python train.py --vocab_size=3412 --bias="all" --init="trunc" --warmup_steps=200
Each number is 500 + 40 x the weight over its row's rms, rounded and kept within 0 to 999. Layers, rows and columns count from 0. Numbers have three digits each. The size before them is the row's rms in percent of the matrix's.

# layer 5 MLP up, 512x256, rms 0.191, rows 401-455, columns 0-127
113:483522590509522468427542577527528512474575513463406531438532559521519460510550569525536537557397522494546600500501487519449492565502449501512539468502493475506473550602438471533579453524543523515517498516450529432472580505524501564556508498504522498488535556476527500457480481550528482490424480544452484542555524476490474469460509509533506571464555534508519424452472532548471498501465
107:519540485528541453492493475629539437450506480461580512503483492437426502505434533444531482476485413556546522493474472588474627455521472476539497421495507510515511485577523458464495546517530557515496498450487497566526535508562495537469504484596394454502478488481529521534474489584492525493532493430489500487463465548458525530536546512556454482463531465419534455512435518470475547654493
108:571560575468474462491542557477486486524549493526506452393597531497519477486522529537501545510444503453452587487454448519508495449505532526569445441431504523548487457508495492537508405461538542493425488496474532487549483578530464458491485495544487544490530480505460548493454555514463507570525528497525561492474516486490511511423465490512508462576526542463496472506510483488514515503531
123:549516440515451497489389463404476467554534474484454505552503556531491423459468571540513433575487510509521455473470563543526449521498458487475400426474506541421520506509481518456529505538465543413541511464500516470501527470514501414511479516466401523500566532395494509495497473462500554539502480504522569576482494465495500510549602475466483537468502544504557516531398497480476577455462
120:526507546473548546535491509566437505506461466388482526465461530512517541514567490522578520474504515459513510547559517464513492514463492506482449522561495499497537560408486517560434441458505557452474491499488559449559512545491498481528517453543516524530526514547494464482505500484493526521443511485529529617488547445554484470486477542539575499574531493477533501472468478473483498456417
114:508492572529503435485451497522479500559510440528551399447470520491576498550480492525525495470572482494510493546433517449511398485507466567511495471482507464516513521500424534461539517562470535469560452449580490516491503488544501501474481475466413488475499517512557450520489549459468573509530581444491424541489532483533432531576416592487486514582514542430523484548409396518509515504519
141:550506539553515468496462487521496428501514510490515456584429493478475428500488435448463511478521509531463555589528587528519517464473508519444546462485508538390485490553445418441495531492502519519535482461392576504560593522476505424505474524500532492423484516388489507491532527485518498486474559456554518420472554465552454453537500534505512549450427496554522505498501582471523522547484
104:464561487566538593498467513523465497549505456511442452460423404597501518510439527569471455448545525584515464516502511491510472606522553506494521569477568472418515488524507458497480452467487482497469453454501474498527512455478491516434505517492429527529495494556509455439479470525514492566480473472545534514517502445552503423587525539556488557458533416442571450541505537554498518492513
106:487454456538451510479481562480511499481567525506572481489483434480489482596534561482488484544531506481464551507493480508548542490553515599503449496466475516427523480569470513453549478477445552575506501451528542455552510482553441439545480466471508487531475525459397499522471529500476483458442547503540559595496486494468498502457447544502484517524455522530477516534497526519511500503454
116:450521457486461553520549573463462443523488517398495482480538426511499473460558474514457456506498475486480576571516506485513542491407491468526509499485507570517551456508536522426427471489456470525550550476484571520504574522533543520439474532492447501475443487498445461471443503488519536482480580437457510438546525510477495527531480514494465493507547497455472542566533539509487488464460
089:527525549429508469497456509447556539467515490504504509440566473493478539495509527477546453485511501509478527479568443519523444558535523541460462438524495548546463473512436522428399464450505421496489386509512519533557487479485470555433459540532517459485491533522507503497456537478514463538522536471556459461472528453444472459539430550542482466517452516459448525441473487475485461466483
115:524517411464506500451451500487501525445438421455481442507504480518518512506497468519478508409432459527544536412423515533517465527480535487569468545494492573467518481443544553520547450494559455534630515559535593424532509584541512529491539555483551480457515511506451574473446483513461445483472473441522425552551482481489456495463518554476461505494534440551569472515446492541490444547446
103:533552533514511474496495490492525511530512475471458518464534466531482519481497480516471542479573485512455486426539456501588523460518454532539503554458477525558517519492449445473494445501471550460517518555493612530478554519524470530534525607471397431500470517518531523540514556515571557501527531536425550521456511460461486427490544520516605596484481625568487490441471516534526537450443
108:545464516416432481475438464540515520472477509557486494464521540405476483575465471574529455531472464532575498456494508527511487479517491568469486618537565514555496517524536444494479451510514535535459516477493519492427511473431464538436535521436468523538520543461560468478443497499446525470443524480530425498488519448496482459497418455476542436480522446498519571545512545495459568397432
098:543527556462443503477433500423438438492519501502519438608431462547506389485472514504533481490598459463509443624497491481477471534538550486422539517509486490489501471456452427438490494523570475427505502513567499585521499508472521503433513449454485518481586575473495560435471538487452521496494509484504525488503587459435490506550497452492500529448586515554487543506515578532499521365562
099:500484505482517491510528495550518528545505401504494422537508548504499512430528527523517477538496560465467489492494511434480510429478441568440475487441494492515481449521504530462504495508483410523474444467517552450581533474535464477498517520453565539436394519456524536516530520486459484444465477468453494536539579490530520570476490513495473538475510469497512405499502465536501506466547
092:553537552450545490427553452477538416500435515490519513483535538467508458463489447589511426471440469503491412476444533508523432526492540506507569475533431511450514517482466419479500464475487511511506515527526497469547527562498514594459497452483518487453540492473518547534546524531474407487454475450502560483496551498510461512473570494506463562521435460455552553467493485511498484464449
112:472504430501443496478471499533538499527514475444483495500457429468516481557418508481492535487466477490525520527545507496445553478481515516493498540539531528478526510539485446521529519535439459460409531460525532542473509493564432478530532469481499459495533455510550463458528422530497525540549563509520481603473447428514509477473536490506483511479465556514453413446478457527520487412510
124:576528485495532506441494461444453467510571481534514590503499462474513533483446468464512526494498519543549452426523497539443530460519455465581497463441485537486532527386490482449543443489539521469493577495465621535440514521496425505560483514508509532547462471440468548475541539520531531523556441475444494516463496450498409457490548536490467506446510531397401511445550476452502427481570
108:494471476491454444481444512532549515426486523517457512467562495481445491533492404451536559473466483523530503523517521538541540577458429554497471474500573503496444453549484478516536520477538500596493593532494483480458517509507468478495613445399545439472496417492575569424491491502464478446525475546544519538509430510394512560490494493521463506490474522468530537485544459544497505523460
092:513511543572424497483525486497490531467541447518498559511520485485541536530497441498494456507515494479462547464561420508549496489562491500490503491497449429452511520470540451494453505542456473560489445514493458553536479471502502471425514467525560603483492507408504418487502488508508471530470483439510593547504525515478548516563451467533538501556525484511434458522409592503516456449452
118:539459455475508490503428449551463508507460464524473527505475428487538486434546553470478473496488472519473457511498509459472433427521557505576564397503488544543482563469517472556504485477484537524421418408445482439496577538500491529514519510571582441476543570489475561472515549494447481607547447465523517552480529464504498454470522532534390471532476548482516500475502530469458531520416
089:543500474504512513458431492481486522514579534495533548514534537472614463452563553536540510461548498454463452533505524444490529532505511561552522447577522467496572502521521533415457420575470538495583419528494549438548529522486504519498470470428541414477499512471572488473443479479555527428519457452523472484516584453500439489455464500532451470536506505541467515531505421548519541489557
097:416536516492456477564437547561520487503553502543499518523507479480534520471484548576448435543483463541556478498511505545483446493490472485473468489469442507486427531471525435449499494535532497479509415450473523594518443445504438540470565444487498536455526532476471510528423537530524542590477535608563512511491525566479452547546497523482513509487568446462541476495541536454508503526498
086:519560533534474509521564509499509530491433476440480454503508501488511473572529484587450517505499481398494502503439518456421484474498496458509567508493451486450519488464481416475445510496470515536502442457522473535440556531450529563470446473498517505495582541511539474426464506576520511495519442499489460540536519442577429562450605509571476452528533579388499481495553437563487575465521
095:498484537503483480506485495464490476517538502540522492483484483481604506562448468537509413546495510525471501514518476456468510504606449548582506511487460504441478489469535451468474482510492554443563488476592567480591480533544489484398487594519480506528456549464465464444463458488492470520512513527466538576486494535510591479464509523509482426457497487491494452457450519492416486423458
101:502553541436499480464504484523490534452566451530527547524530457487405540543474485550530488514476486492516457472617504491489483460537535446500496511520510530510481576493420486492464438504562546512450560488519524469508484465530566516550597545452510412496459477504532550484492564632507522468481468520560539533503531478504444441460500488468388427524490383442535474417474481545512501500433
095:533523504576548585519504509540504565472515416427491501477538477598525463463515467521513450468477468453465507545544551401500624496548525542494485492502518513477537590442557524407536501483481531527462491511535493523508461490448494543464422496517475482514484502428516544508558555540540445478506527490515509450524524507474494513531494514543512555511565543459551430453488490460490535534507
113:475509462461553537517408475489538526493556571490446488497507447550506457491494520524538541469489558532523494497487554473422446522572571413556483495517504472455552436474457447536598514474474508450587469492462458524490471499438526426542500450575523439543546469519495463511472525461455496519525507382501496496479549488526533453517488433490512491500447441497570456421446545487495541491522
124:590553488490583471525454497456410498451469552446471546454503560535530505482537534483463560562477480518447530506436525432482541544575485533486482487465482499456478557505464498535525546439613509441534467487524485410490555435493603508458521448521524503584510510504525535467456529468510519504503363587510474522543504525505448456561510456550471571543539457510557519514482464431568456501485
099:547450467499462506520522420564497509485505439496532478525463499505591452588454478573528501539516514395508453493453425506545487529488551538525512488492450507441504469473503496540543513469528501601524563551549496531467489485481550523443563516499542472495464498495436564436470473484453445495443534532491532437531558534520442422494548539478472540472499463485474507522542440484536474514476
091:497536467579479482495506481483509485513585517461510522505491476469528418487458516456438469494418562477455464406543475483491556458519527457500508547390453553487503523483495490475413498561424516530457562532504614473453507487442469503513488617537483499528481438472518508493507468550544528491449524547475478499551479539480514433572534469501483423557495563472492487449556405536497512493509
100:474496459545530539461529428399433547436488540521524533481542493598455454494545445529533558493389501525564464463542545474494492484581491588500551475535446519541546426479477436508517495483470545539539486532515504461518459474509482477456541572475475451526467472468435511448461490424494519494506459549487521525430435528440520497476486492549459464501487513444577479475537516508450421502517
118:511551586477485457445447511447495572487491487504473456479468456513467431575476483494449521484489591531538447476585514486547426538570520482503569578488508513458521499409472449532485480508472479544501529530547565519449465509458464427467424603472573491485463502531531536545457455448546480488565547498559469510507456437521444438492583521501539517540553528537457473525427534501472491448474
102:530514497483544459489517495481436504433431463491475515512543533524566535506539403482480533469491430462531425514438504484444514563534487483481525509540515470469443563528497436406521546422521505479524523508479474517508522476459467424494435406492481559556469488500553544509548542508469478512486501545567506457601555463462508519507480527547504510477538485509475471510507466535491546548600
083:421482505465472520417573509468526429469495496538548496484478509514485460487492468480437579523482536511518495508499458457546464508535405469481474530366630606510510439497498508575535459488541441463477504596516549493474542459505523494535505518528487474540412490509562509472543517519565476582571482535506507494463534446412510564524499465394468517466538514544542518438482477419468497507472
082:481510536506522545448514507540449465572487474394437503485495457525530526478564527517534459478516493387478417553508573521398544474501450513498510462495521499541426530553526495542542494450513483514490470476475507477482507476459497481428563520515542547461490578575471494460471526521467479528453462499523430583516457516483463557544448556508534524508524492502566496431531447538498533496536
097:534491498501490460510494482497516505485469496516582526551525579539490566542461548507536445534473559460533506468441528486426496483537507521437510537562540547426462592434467491499450462514547478488489478487556464484538514530500621492466532482530578506507479430497476498447470526457497461534450515433506549472494549526466496568456435513567404481451491493475400488485579525513544433456579
129:557494500439501590494452431525531490432535502493548542527526446523414476442517438462453475485557544495530536506479465475533482546494537518487548516511526468530523485485570481478479453451447504525577546476509564468541461525491513518559484539483472527537513523468524490461474519577544542459478491542467499588521534489480510434518536497439553467527504471464447469601485505526453470482520
113:543437495504447550526461500474459528465493446491512531526504450493478508473474435505519541496517451523478543470510469488482487444459587450521545508495561453509518451487483516555569503468466512431563505438503559565500444531439448513495449442441478509519470517517525465523504450510402485463482502455500639539488525561511508417512521496508407452499547445559545518570465475509499498519433
104:470528491507493456533529441498503467484396532480480531466545501535476424494555520471493474511520501472518640547554412492453441509472509483431517501455487489490520448492467507557419482499487434584504471521502562503449547479397505523505434450467520478546429447523571495459545480409504578473528532537436521537555580494481507462527513558492508456508507446503472534542455530533595546509480
117:480478476530568495479575574455492495534470552522551548500515457521517513536516501532499514533536457432470565500490458428436583498513451508521494520549457585485477494532464526442557492487530487517482512555422539503489555544538538427470497433475517505507525489538458567496484519466461449551391465529530515526564543450489463468497467499504457466479525476564497585519508483506465508490486
098:532464512522570454522431489517508478453453514500549574478541519594418559409452508449546534479494477506572491460536493566540405452455529472517494523549513492520506515505499472492405588456475516530492526508484560537519493447520413483516500507550459471520449489411551491434505476509487503567482409541525573571470533493466466523504528556504451513414515460509547592476519532529463591514466
089:540468520581432516516552467421516524451502468499510470494465442568538516549528535508536564523584551548463460488518471420448553524564480458518577476498443547490493418564476546515525527520536490516443528514484545471458494477515472438510590486546550474499511473520434521530429478475517402477489450467514500512495448483494487467541413476464528560442511493512445489501540453551462558519500
109:508453476543576455520464492507451498485537524509512557500552501442444493472523578491508444464476483468512500556526531546489505489424489499484471533476503522467513539518551481541470466531587448532510505532454527562486450521426478496507533547568519482515405469495542519492452472487520462514554529536501519467476537546500511480498426453526498578478476496514567497466490528476443496529548
090:513527509509554437563399474455469539535514557516478481459507468539470435476489515505524512545466461496553425513561559445545505563548493420485514515511537509456459534466515432526542486541468517576541525450506524536513557542484482539511413590508564527556530470492435508538502550507587462489522416518548571546486486493514497510482552487528550414487472436496555529497505452538478485524423
115:499497514481458473520459478511493433487491419419492474467510538514510496546522496492538496489511491523585467500485489433531432534539506526476562519494541510471502515506531411444450565539494539550508473434543492568474501455487448481538476499482519533559632507485454445478473543514490493441435539487471531515500469446517469454504465499515577453494556511532455533465491509436556487424464
093:514533536501482490500505454458476452514561498463469458485599484473557543459512433557515438392472503466462628438465481536462493485580553547500549540454485505501452493488479464508562479464494523526521487491439472522499518510479467467500565480514554504500559500516532527503476494479520483413437547469560559475478531494539463467471559555462466549481545556482507509474516496504514528594522
110:489508526422538500489392429495539517464512451537463572514412517461528493528484468480452472565551497552542493469546517520498472529530479480474520572491551404527540519477503443493463529563510444553495530472477536447507448490476507513491535588519442450539493586514510511525504443483500534460528456517478494501480519530550483492549575498471532465543464541571478471564473508466457480509439
089:512515478444473455518516463524496488489519506538525536516483516449533492491453442557529500546464506531517465439520535435545512485486545498527516465470492423457484522406509494525398486535475498523465516496481564401553517422471463389521509535434501486486527593510495455450433532497521555476539501445515489572490604532426479495448537471432567522546492491474533548551557545441497474473527
087:530498500498512514601473527493419458505455511506535486511499534564464534488486523397492496574484426503461539472490462545453449491478551512526473433532534516534388413483469451496476491547473558525544509471462506556454485476521594414467401454536443514452597502474574502543542574539491519542453399511511503516462498502561425462558434555459405568488481501493498541449518483526478552517477
109:524522478564452505486455485491466484537526556478561553473522497580446542444521471474395470496516443538497518497465538529501494434530492557444489438481532493541469493466556506443535504441525462492577524507523485535562482500491490475502496515510423500514495551455500550534471573519505532550521451405535492533424494508482498515582471488464549492520499444516505514510507465479503545539501
099:495498555563453457479610529461491535490505526444470504548502579525535545430596494557486467475456505533566486525480501498480473524476499529399482516539458411566493517539439605417507434468464556620497547517483516441551485531498458548567520508498543478498520506514490473470470481475514487510453470480510527429478549455493507475497521525460436478551566517489507464458511497540493397455447
019:544570460544464477590494484508449603424454455480549546482430462507564589519516477605469579458479499503485500563412481568494470623519454551498505442488516467527509493446538536479454514550510486563513508553474473533482537454548521450498520537512431524514522497511494447499509540460556535446496524481509548551493464488553526460539532514472482475461530477452463505561475497451502536454512
097:557514521492452535484400459450472506462476509496491509497435553441576462518461434451466518470484484513488489518487478451481497523527459526475534492548548435562534529485501417462493439494465451528485523536528487468402504573465574573459450561497445427509524563448554548556481412441463514511575519533510510507577507522455500493473466496497497499448501495500469457531557501556463489494472
# layer 5 MLP down (transposed), 512x256, rms 0.184, rows 401-454, columns 0-127
105:512521467487497571508513462484440473579480509500512567528482423519498490475482589536573475472522532561547480558525476466464446514442475503515485429458499518484504501447459527569486509432529493506483552538521496466438519514558538508449512553395521489500523484489467460486488489445529499417406476515530461558534446541556436564492421446538525470496492454462429558559444451500503500461498
096:482480487462536569473574509459533565523568483392471439484517503570493502511513518473492516480437504499450475504545515485531486430548476384592496500566407578522515464508527493470482552441484498509498535509453466585574488492516560502543522548440502498452497502482512438531600541476538515523503442551494468503473481519508488515501426496515547558504507541445406570525470485472530559487528
116:526488527546451485435521497461442427458480551489545472492448512553442517455479548464408528461456484474497440461480534522535495527514528487488514459454427520356502515482464535572552559477461502527500460513502571567491395506469488578472539534537541514532465530570499524468512493475556493569556514477464503482539538520529549446485484522509459491462530458496502571484506505504531488540472
116:481585571485496495482534462447573526463477445506495491552460449412495511500589505529459558521532524507504520493440441518476390560513524478536542510518456477474496524552511490488524585482501509559487503515507549466505509448509490501536564486495539496497484489547488534512542546549472523475538518505540556525531459532456454474481510506467570483452532494504476565459473445425486447514442
111:511498580446453553495580474476527513447518468555552469471497476547409519518488563487447480486537512500464462436542489482447435502473420463499534534504480527511437463472526528494524493447509507541581493484465499499545469497463504458516472433500536485433469418622475414443499495488514535500418474470450474525518473535587543520484450512517572596558484499483496472551455492477511500538530
117:517520485563417394478492434512484530492557525508509514585449482498495505506455490533560477512485508413522558518472562503408518503473522584550481490518517565527497493502510540500444517491489540482589540444512518489472533488447466517397473443536483544528526532505520496531452562530486508486535505483463497522507451508482467503476487478468423491479568476612456451519493469564526474499459
099:494510538437477494499513471478530555538577424500512477465518538459515585460490513514539503494515534513477469419467474467454478583526498515496462505494468435497407485468499448510447439519556543496478502519574496471534467456567448483537559485498587537481525503499524510517505426507507466468475465452465452564523462452536463488427560520502484503488485511503566485480409589545505471476493
106:450572535529431570524455537498516513517463513584523492485454515527477571514569513498481511509471492509428516531469543618394495524520537529500460493445484485526458539452535514491461462420554567454490446491565481523525514516475434514586541552514495500527486550574488532479519485511453576577461479509524490510494434481482510441467527584533496466565505487507539484471485533435478501464547
110:540495468576552468444531517476484531560573501531446573463559528484473494516458509418572450489511500445505531488471515516515511519544495477514485394496492570409510444463453539497539536472394577573446479479502505413560511501541502531504510458508494501465501502529488519533486519531475447448547504515545530517475493499492514498456511476510480540536478428549508580541445551483468482473502
094:459456493550484513519503501488557567501502403547512514513506541530570586535484536523532507409462541487525449432443491488553489510486491575511442479496472431587415529527532488567444496540471564482515513545531481492521513559491412478515486537492578482461541542615511501527426407517462454500498386543567508546518505445483494452476498530488539431461467481493552474464504508474494496471508
105:530544568490542409568501532447442489411559460575478489454490524488520501513486494498597535461528524508458508485574516442517534572499486529482419448479507486563476459530498526561474553501493522520470430533521476545484496461542527476498485484435575544467494578501524469476483498440532501513482513550499473476516451530522551490467498469585536514484479562533507454506472567396436552494540
105:416477477530504457472495573511507490523475495490474539462513489550393439536503498492476444416533426537519476445464554490551520508475562530488513521521446522536498593516508515509436519484510464542555443526531525483433564498441534480447456522494500483488471559460514533492550478486529505484547435416441452509550439534461568484585567459497604474510515486476526568470520498498519429441477
104:505541498513469440433480462588433514473502510489497499505509577506457493565423561521542454519482473392437431493555513494428479482404496503549467436571545529529468531525513527535550530505571521465474535434557459471484487524484520442445511506525510434489490521480541474448474469522505506488502540500516424444443535513470608471448464508599496571508498490478521548432562479527462447466497
114:494471498465527526431590482534427532550528402516411503514504434531463479534500487488518473472492563515569538442567470460477551513462498537464514478496471568530484551466499499547470449480501471520482523513473435512469545475481425464514512518500532454571426495471505499525483547524548533477519473471516494565462482503420500444506500569529475465541446454516536549564579497560537522568516
103:549498497469442445472427523529515558507515470494530543511471493444479609482502485525500442482506497518536533481491549520497536457513509503474555479592480533535441518430525508567567500457469561452465489521469451433516447536515472507464520501493552452538500501549520482471472454508511521522493473512516490427465535516470444495469524521473604542572469537545558516539513431548511470546520
112:448487471483502530497524527498459511551462467418486480494472482503397551500465534513531520415512422424493373462442471488442456542520396496512527478495485480508550516496504535528522505502459578500537500494421479558481523524535476423413478464470553547570499479498465530445559448432487558498431549479452559530579428520523545540562555510546484498504497509528453471536533521496500425568475
100:455481426440488517392567505586504471529531500480486531507506513408496510547501449460534474511556500488441493540455504577467494446483548470483546515529426507468564580486534484500478487410519565526480476533468430526485501464494570466531513402458514476505541532482420521577516561578465486506449538510534515474512489426541511456527517530430525536543546500473515516477548529521457441509490
112:497546419444598483493524508545520517507526502519512497444584497375489464493494443501556463478486425476536515534487460534489474520456424464536470470562468492458505537527473557527551448394516377487459493524481439491446468531498491496569475454499554532536513550530561521558464562538518507566444463422484491521466511562488505544462494485460487490490484459528503495505491505508516516460576
111:488493521528466428517527548471510550521558445429575461467473572426418442531540540469452534409497574488475542416495457552574485583494482482525490401470473554496514521508524481562519481492515449508510453500452465524568514552521516498549495515502562517393480532581528487444483459488538484488480548499524535476424540493481419469445493421427493537545519519531557493476517512482451426501526
101:554489511483493504508394456565490491527483492558472528440478547524489486455501523504481506506540429485491476381482525512458500522436564498438452537502570518499575464480508543466429606518522506517482452489513463440516416583497469487447473511435511528585567489481504556431492488497519541485568520550532432449467494463571474441525469475559482488500507498503511499473488472461521541502502
097:495498502497442518555427487504556497528512524495430497482504488467526489514536511564476501531487456514477497424489436525492526508470521507463474483443475470531490490532450478459498474478544505511528471486564497536527532516473510448436517491500505507532491535430522477451571475480438492564546535365454541474532457518541503534526435467488581459544475495449517492468506535553554534532504
093:431563517486453486474484474530443509533479506545527502510587476495465489554559542529554512490491383469533457535502535545479496562507465598447488454553530502510538549525467507540453500491475539517507497558531455511562494475541529506506495462451442409539493513478501521422454477447497496494441472469521513477530490474493547517495458447536537474520523530559504493510486459512501476456486
104:487438428476537361468567514617567498471478480542499534456490517508486493443506590458545483523486472496474443545527513427452493476470457513480525416502516466512470551561525547465546505510536502511413513512578529459437549454488463503487495458478569421455505562466543451418534579471532537474524498482541446562498447458547548525476426476520480529460533440444492489518536573523524467522497
101:488561530584500503485520531521472495533478451485466540524440529467532527391467512501489584499509475573503537537536494481485506480480467501414472495509498456440487483478515518573457469487511483509539502491437464468468440434524493473463482442525535441476447543501433574534474437493596550460545592514476459513544479508518586460458493511506444446552465471538532487445515479449480520546487
101:524462468515455546514538513480601498537419536567574514491517486530400575501400453430437445464471562435490513491480536495456410477464561467547583525476393491493508461523547481491488481503469511483468511513535529510502528482395475451512438559442477464561488582435456480478521535510539537439551420475465469516508475448482437494473478461527517426475481509567533484562519470464513454440489
107:504506452442531486447465411495565504464423558481474488512460492538497494574416479465537549504494543482545497428488498516419486499433513512572463484463487542521505454502535503531520464533555524518480544488501547484449467509508505457505480484473508514484526462511467560525448509445511571482502464426484506428527549485551430472492468550517508511478504516508474496468478484542469531523470
088:534508513520510457478502445494504455524413513512484472549513592587590482451470515496442521499493492514536547483468510461481497546502538512442468503516518428484517477497405569455537543433414514490526452425478492475516482493483537542445463456502468469617525543485510485478476501497519438467497469497431478464486522484593589560511478587539465571461556540497434552470374515509575540521555
088:410544567450522493482456478509517496538529480469425566487545481476474417508483515465565596501485461514484452497525556575514434480557486491535495495504487521418545536493434481560456573471474418504562559479455472478538517533596489502524542481546551503586548486450478502520511554508455502476520468459478458517463442487504611516419477501543524471516512473575467537574500460509486502489528
111:409515559424511466460519447450488501473503513565497466551543517477492508476471479570503482533451500515555532476414539509479475528456485527499473525581463524518469559521500510452493503481521554486478524511505536498475526491492482545523427454552525622464501592420513468539520576482497488558549540636487476524494472483486519451482501549482457604476497564564482503536450512533485458492468
080:488556526493531474550517486471512529495548444447537541487421501470468426489524458536410483495471520462510544553564443482488471479465503477489540490520535508540504449477588508533508408562493482542501523538537553492521496441500472493491564556546546551447444433470535463445584532505501529465485564461522491464496455553512482450455545482406497495551494492456524452508530515543529448519548
097:447458553486547542549515504528470471445489505467534458442503516512498498619477481512538458464587469460447452547464491517589493444556455564529518518522554563518510456510463482517571547526507466492541544451520455501502539499510512448533519501504519475452459516490490499600519483529488459588512494534501497545527493595559491462503507521491607500500567455475489441543490466518498487457546
097:456473565492496515457488505538462502505469421508560536481477579508490517547487456552485541476486456475540469505475523509469473597531555581466486509561559400506486493436508462597504473477546444537440497477552437463551494501494488479479497544499493551577538521529509474450541508444546440516503484496494527515443513393536472482489517532444552509491544454536526500466496582536466467547508
105:479541359478536570471437515529512506454493466558445524448482471535534495536510476512573529523461516510528487534489468562509569444492488487587525507561403535495504486550493518518573499484488473550543436530535495482468505432500506436464527501487471497561501533423468445475497481464587524488552544523495437491511517527446459525427445465499476412510464572595577519460594464506472516571513
109:496489542481520584497435486498561563537573506498571541485507512412511536419492472437624520639483450514515535547446516484451514529500504452427517465462455490523490456431495466554516570527466470512434567542492511535546513550480476476494467551480486484507489486541443482534572502524524468538485568474477489460544523497531525546531505577449554452511552420480516500546492552431515552472452
100:465422461495468500470481523448475481546451495564446403440465491491548506460480449497471445469474511489503507473465471508633517487464493494540496500588510602532491468493515434489506562529553579524498421510500463435529546508494542556518497457524489555508588506505433459496532496465487377554544419463460551496459485527601435580507529489553514465481494458472451517586558527505529511555496
100:520498523427497479446538549462464425516479500544507478510508501527509543568523520430493523544451481530475508535486499511514475540482431481478442621419505505409527468440494437577521512528524517526510475482503534440484468424499475550481461471549492559500510450547520493451518513620511463539582507550467505505491536540535577502514511506438542469505485509536523457536562503405407455494462
094:458521473447580587485468507532580494488543516538492464488523568491536462513437475488556493586517492519416403562500517496505530531505472452517531464402540415437577510480487497465551494448538514529488475519469483497455432507558490545520477524480504504474464536454478498514459487429503461433524449543496432527557495510491512567503545584487511503533474479541461525500514503505462488449565
100:428489520572549575510517414483475542566510448516539442492423492488533464538473530533520536524557548567494410472518467537465490453556498461499487536533521516506487526495507485476467434423504452521526489524470441430460519555466550545499497531452577495514466497520464453499489504424542550531593492492498524484482466515496481498473479487502478527469546420503505393561522530482476472537473
116:602456476481449564495572488551516501540462492479540515484508537479512479542403531554550414454473540492455512490528553409449523519442533520502526481545429480473485530486437489553506540441412559451448461494528521539558460528449495503483559561541464554532515528467537405523515481621497488472508538474493497561488443544435508431526498517478504525463520505495490500452472520544541466483526
107:462618502535495512492573562537547482559495496519466522462508531469531487476463545517531531576500498537493509489480494479459411506534462502520474489462519455550560487513441563521486476549520486470453503432498556472431482403468554537481537488573530478503450466425503531520591530450459532456519510498505535467500443534495540521477435483522489531484558437455557488447532535505506566463491
101:481497446459574428558516433533459427528497483462505490491500514431542456570523484507473484545406572514465466541514497508502477492563478493542564546507485516524436490523484482488507543585486546498520503525534514561465458495590541542548568510474429510498463490446457510444554536523519564467507499535542500484459470520525515552479485484455592557445568566539456511504515480477436486455522
097:481527462448535537551533487573475485529494446542552581419486489472496447573433424558513475518459503484469510508486508501486526508495489497491475512479499471443500525566493510512541515511457394476412484530484431391510522563483495510522445491531578489438495505448576526473522480493545521521492544509502470420486487556517464547496520500443463556537486426519541494503458491531510478448503
094:475470478525519462567444540533458520495403526485471526492508493524461462499507417452515535544530536503614470559507544498491537434480591502491521504496397520520535488449517521530490581406509518463539474468530458461482451446521550484493436492494449486549444548507491477532493428466518507511511432537432494519521579465488555498458465482454519563526489483567550560437454547497485475415495
102:585434520484541457478502492523426512491523435523505471434505489552488447428482524530530490510531575488512487519526467514505457489529539501530528504518554457444482500518533516490543542429443557473511457482493522531490465510481551504454553540437550525499513485418471594525457526492503425427518487544487557553519517509478478487514421520466512545500550531502534506461557544422474554609437
088:521472489441549524472540490533508466512472531439469573514496491525473551491493530573500462502512521398423520477473427526516518452489481449529500579471468497523575535516557519391585489472490459525534499486500464538432536427468481529476486484524536469469483493465524496595461480477544532517514541528502570495493470507531500497468525509487502511490535441504402543455579489484445485488513
098:457505529501511516501476449473507506464475465518505514490469550473489519537589495576525468509472511450533522505510511472498440462499506584491523464452553483453538529464489409495499524496496528464491571485460564552526498483579475476589552563553449465540423562502480549393500541448512540515474541487488500472511493446466414507439495552514488516451527528502493465527485522528419536485496
109:465529425471532466540529564508479529577520500492443509535494415483481490528461527497527495494496587533534481534486464542483508583545493558475540588546479487492527518495436406544493502449548472470593511486533532527412518522515480492476447543495541488517462509489377440487477573538504519551491536485463532532446508502478440465517549453506550567519537487512486476543493507451492507567453
087:446459499516456524515534496535445491528452516467464390528472509548492515525563589561511535514499454564566410547443520524492543461556444504508494574487506509499568577499520569451480525480566464514539574532481538523563579430519509477451542486517506556496522483548527459626491519507513539486554525502534515495469494463455537519448540465486492482469524502483501544502565470556546486487483
100:510486546454446491433420507499447446510461457485581467521601518471474408523476530475530446414413575514496521494453526516530461558442436425523516457482481497476474473571426487519453512475451472478575525488490470437530551527482405504478478493419530541483500521552506513490465447493558502495448464492523481492530490501491516467488480445502509449425501481579568515442545540517541473442536
102:526520467440536496501453570505537502596509568548472541469476499486480467495520463513577443477570512415525555479401485538527488524505516488399549462486528540506522527505488485548527558543577492511534487487503543458481487531483443400534421484412468540538536503445521481386524522569495476491494478439493442510512529517477498528533451531475550510491460581530574517523514520525429445560471
086:525527549500460446548543493503490465526358545481499478440472563528490453512522493542473482472496512492528539554445554497450529481471486523507503507502409478559533468488487516459509489387457452492498437450481554485518443475569487513474475471551455542495501549521600469570486463455492527503526566548524489525464552524469461490510527563437484505518478502520526565469517511463467512501426
084:519504444504504516509501602528464459461439510438496500472528488532479508469532542437509504447514442466415602448471478551540535500412468486511533520468469476518548502473552468461567481542487470415541506563497453487483590435458436513399511493529489542400498478480527568560491455475461494515529524594528502465527509480525465541540521517467511467482539428507493568589567481580508457521447
106:569535496448486493553518488503533525470490491460531508525540488456538455545554530503569444544523428537470570467556445547469499470436530474485505431511534532482504472611549507552485509595397490496567559522507497464502508540515538519520518516481507518467534488558476508518434511507498474498515445491489441439442454471504507522489465465514484505502417515550479477584530547512521489468543
021:478454528469469472456536475544538464486497503548486521463532513451514527540490482459499450548499497500542497489585493465429487486524527493501475561526463514506594495503483479469429497439512542491499508507539560603455434537538497490484482500517520536530506526514502478502492482523495494467461514489568531508553554506437504518462501506594471510610466411495576566513508559456463433466462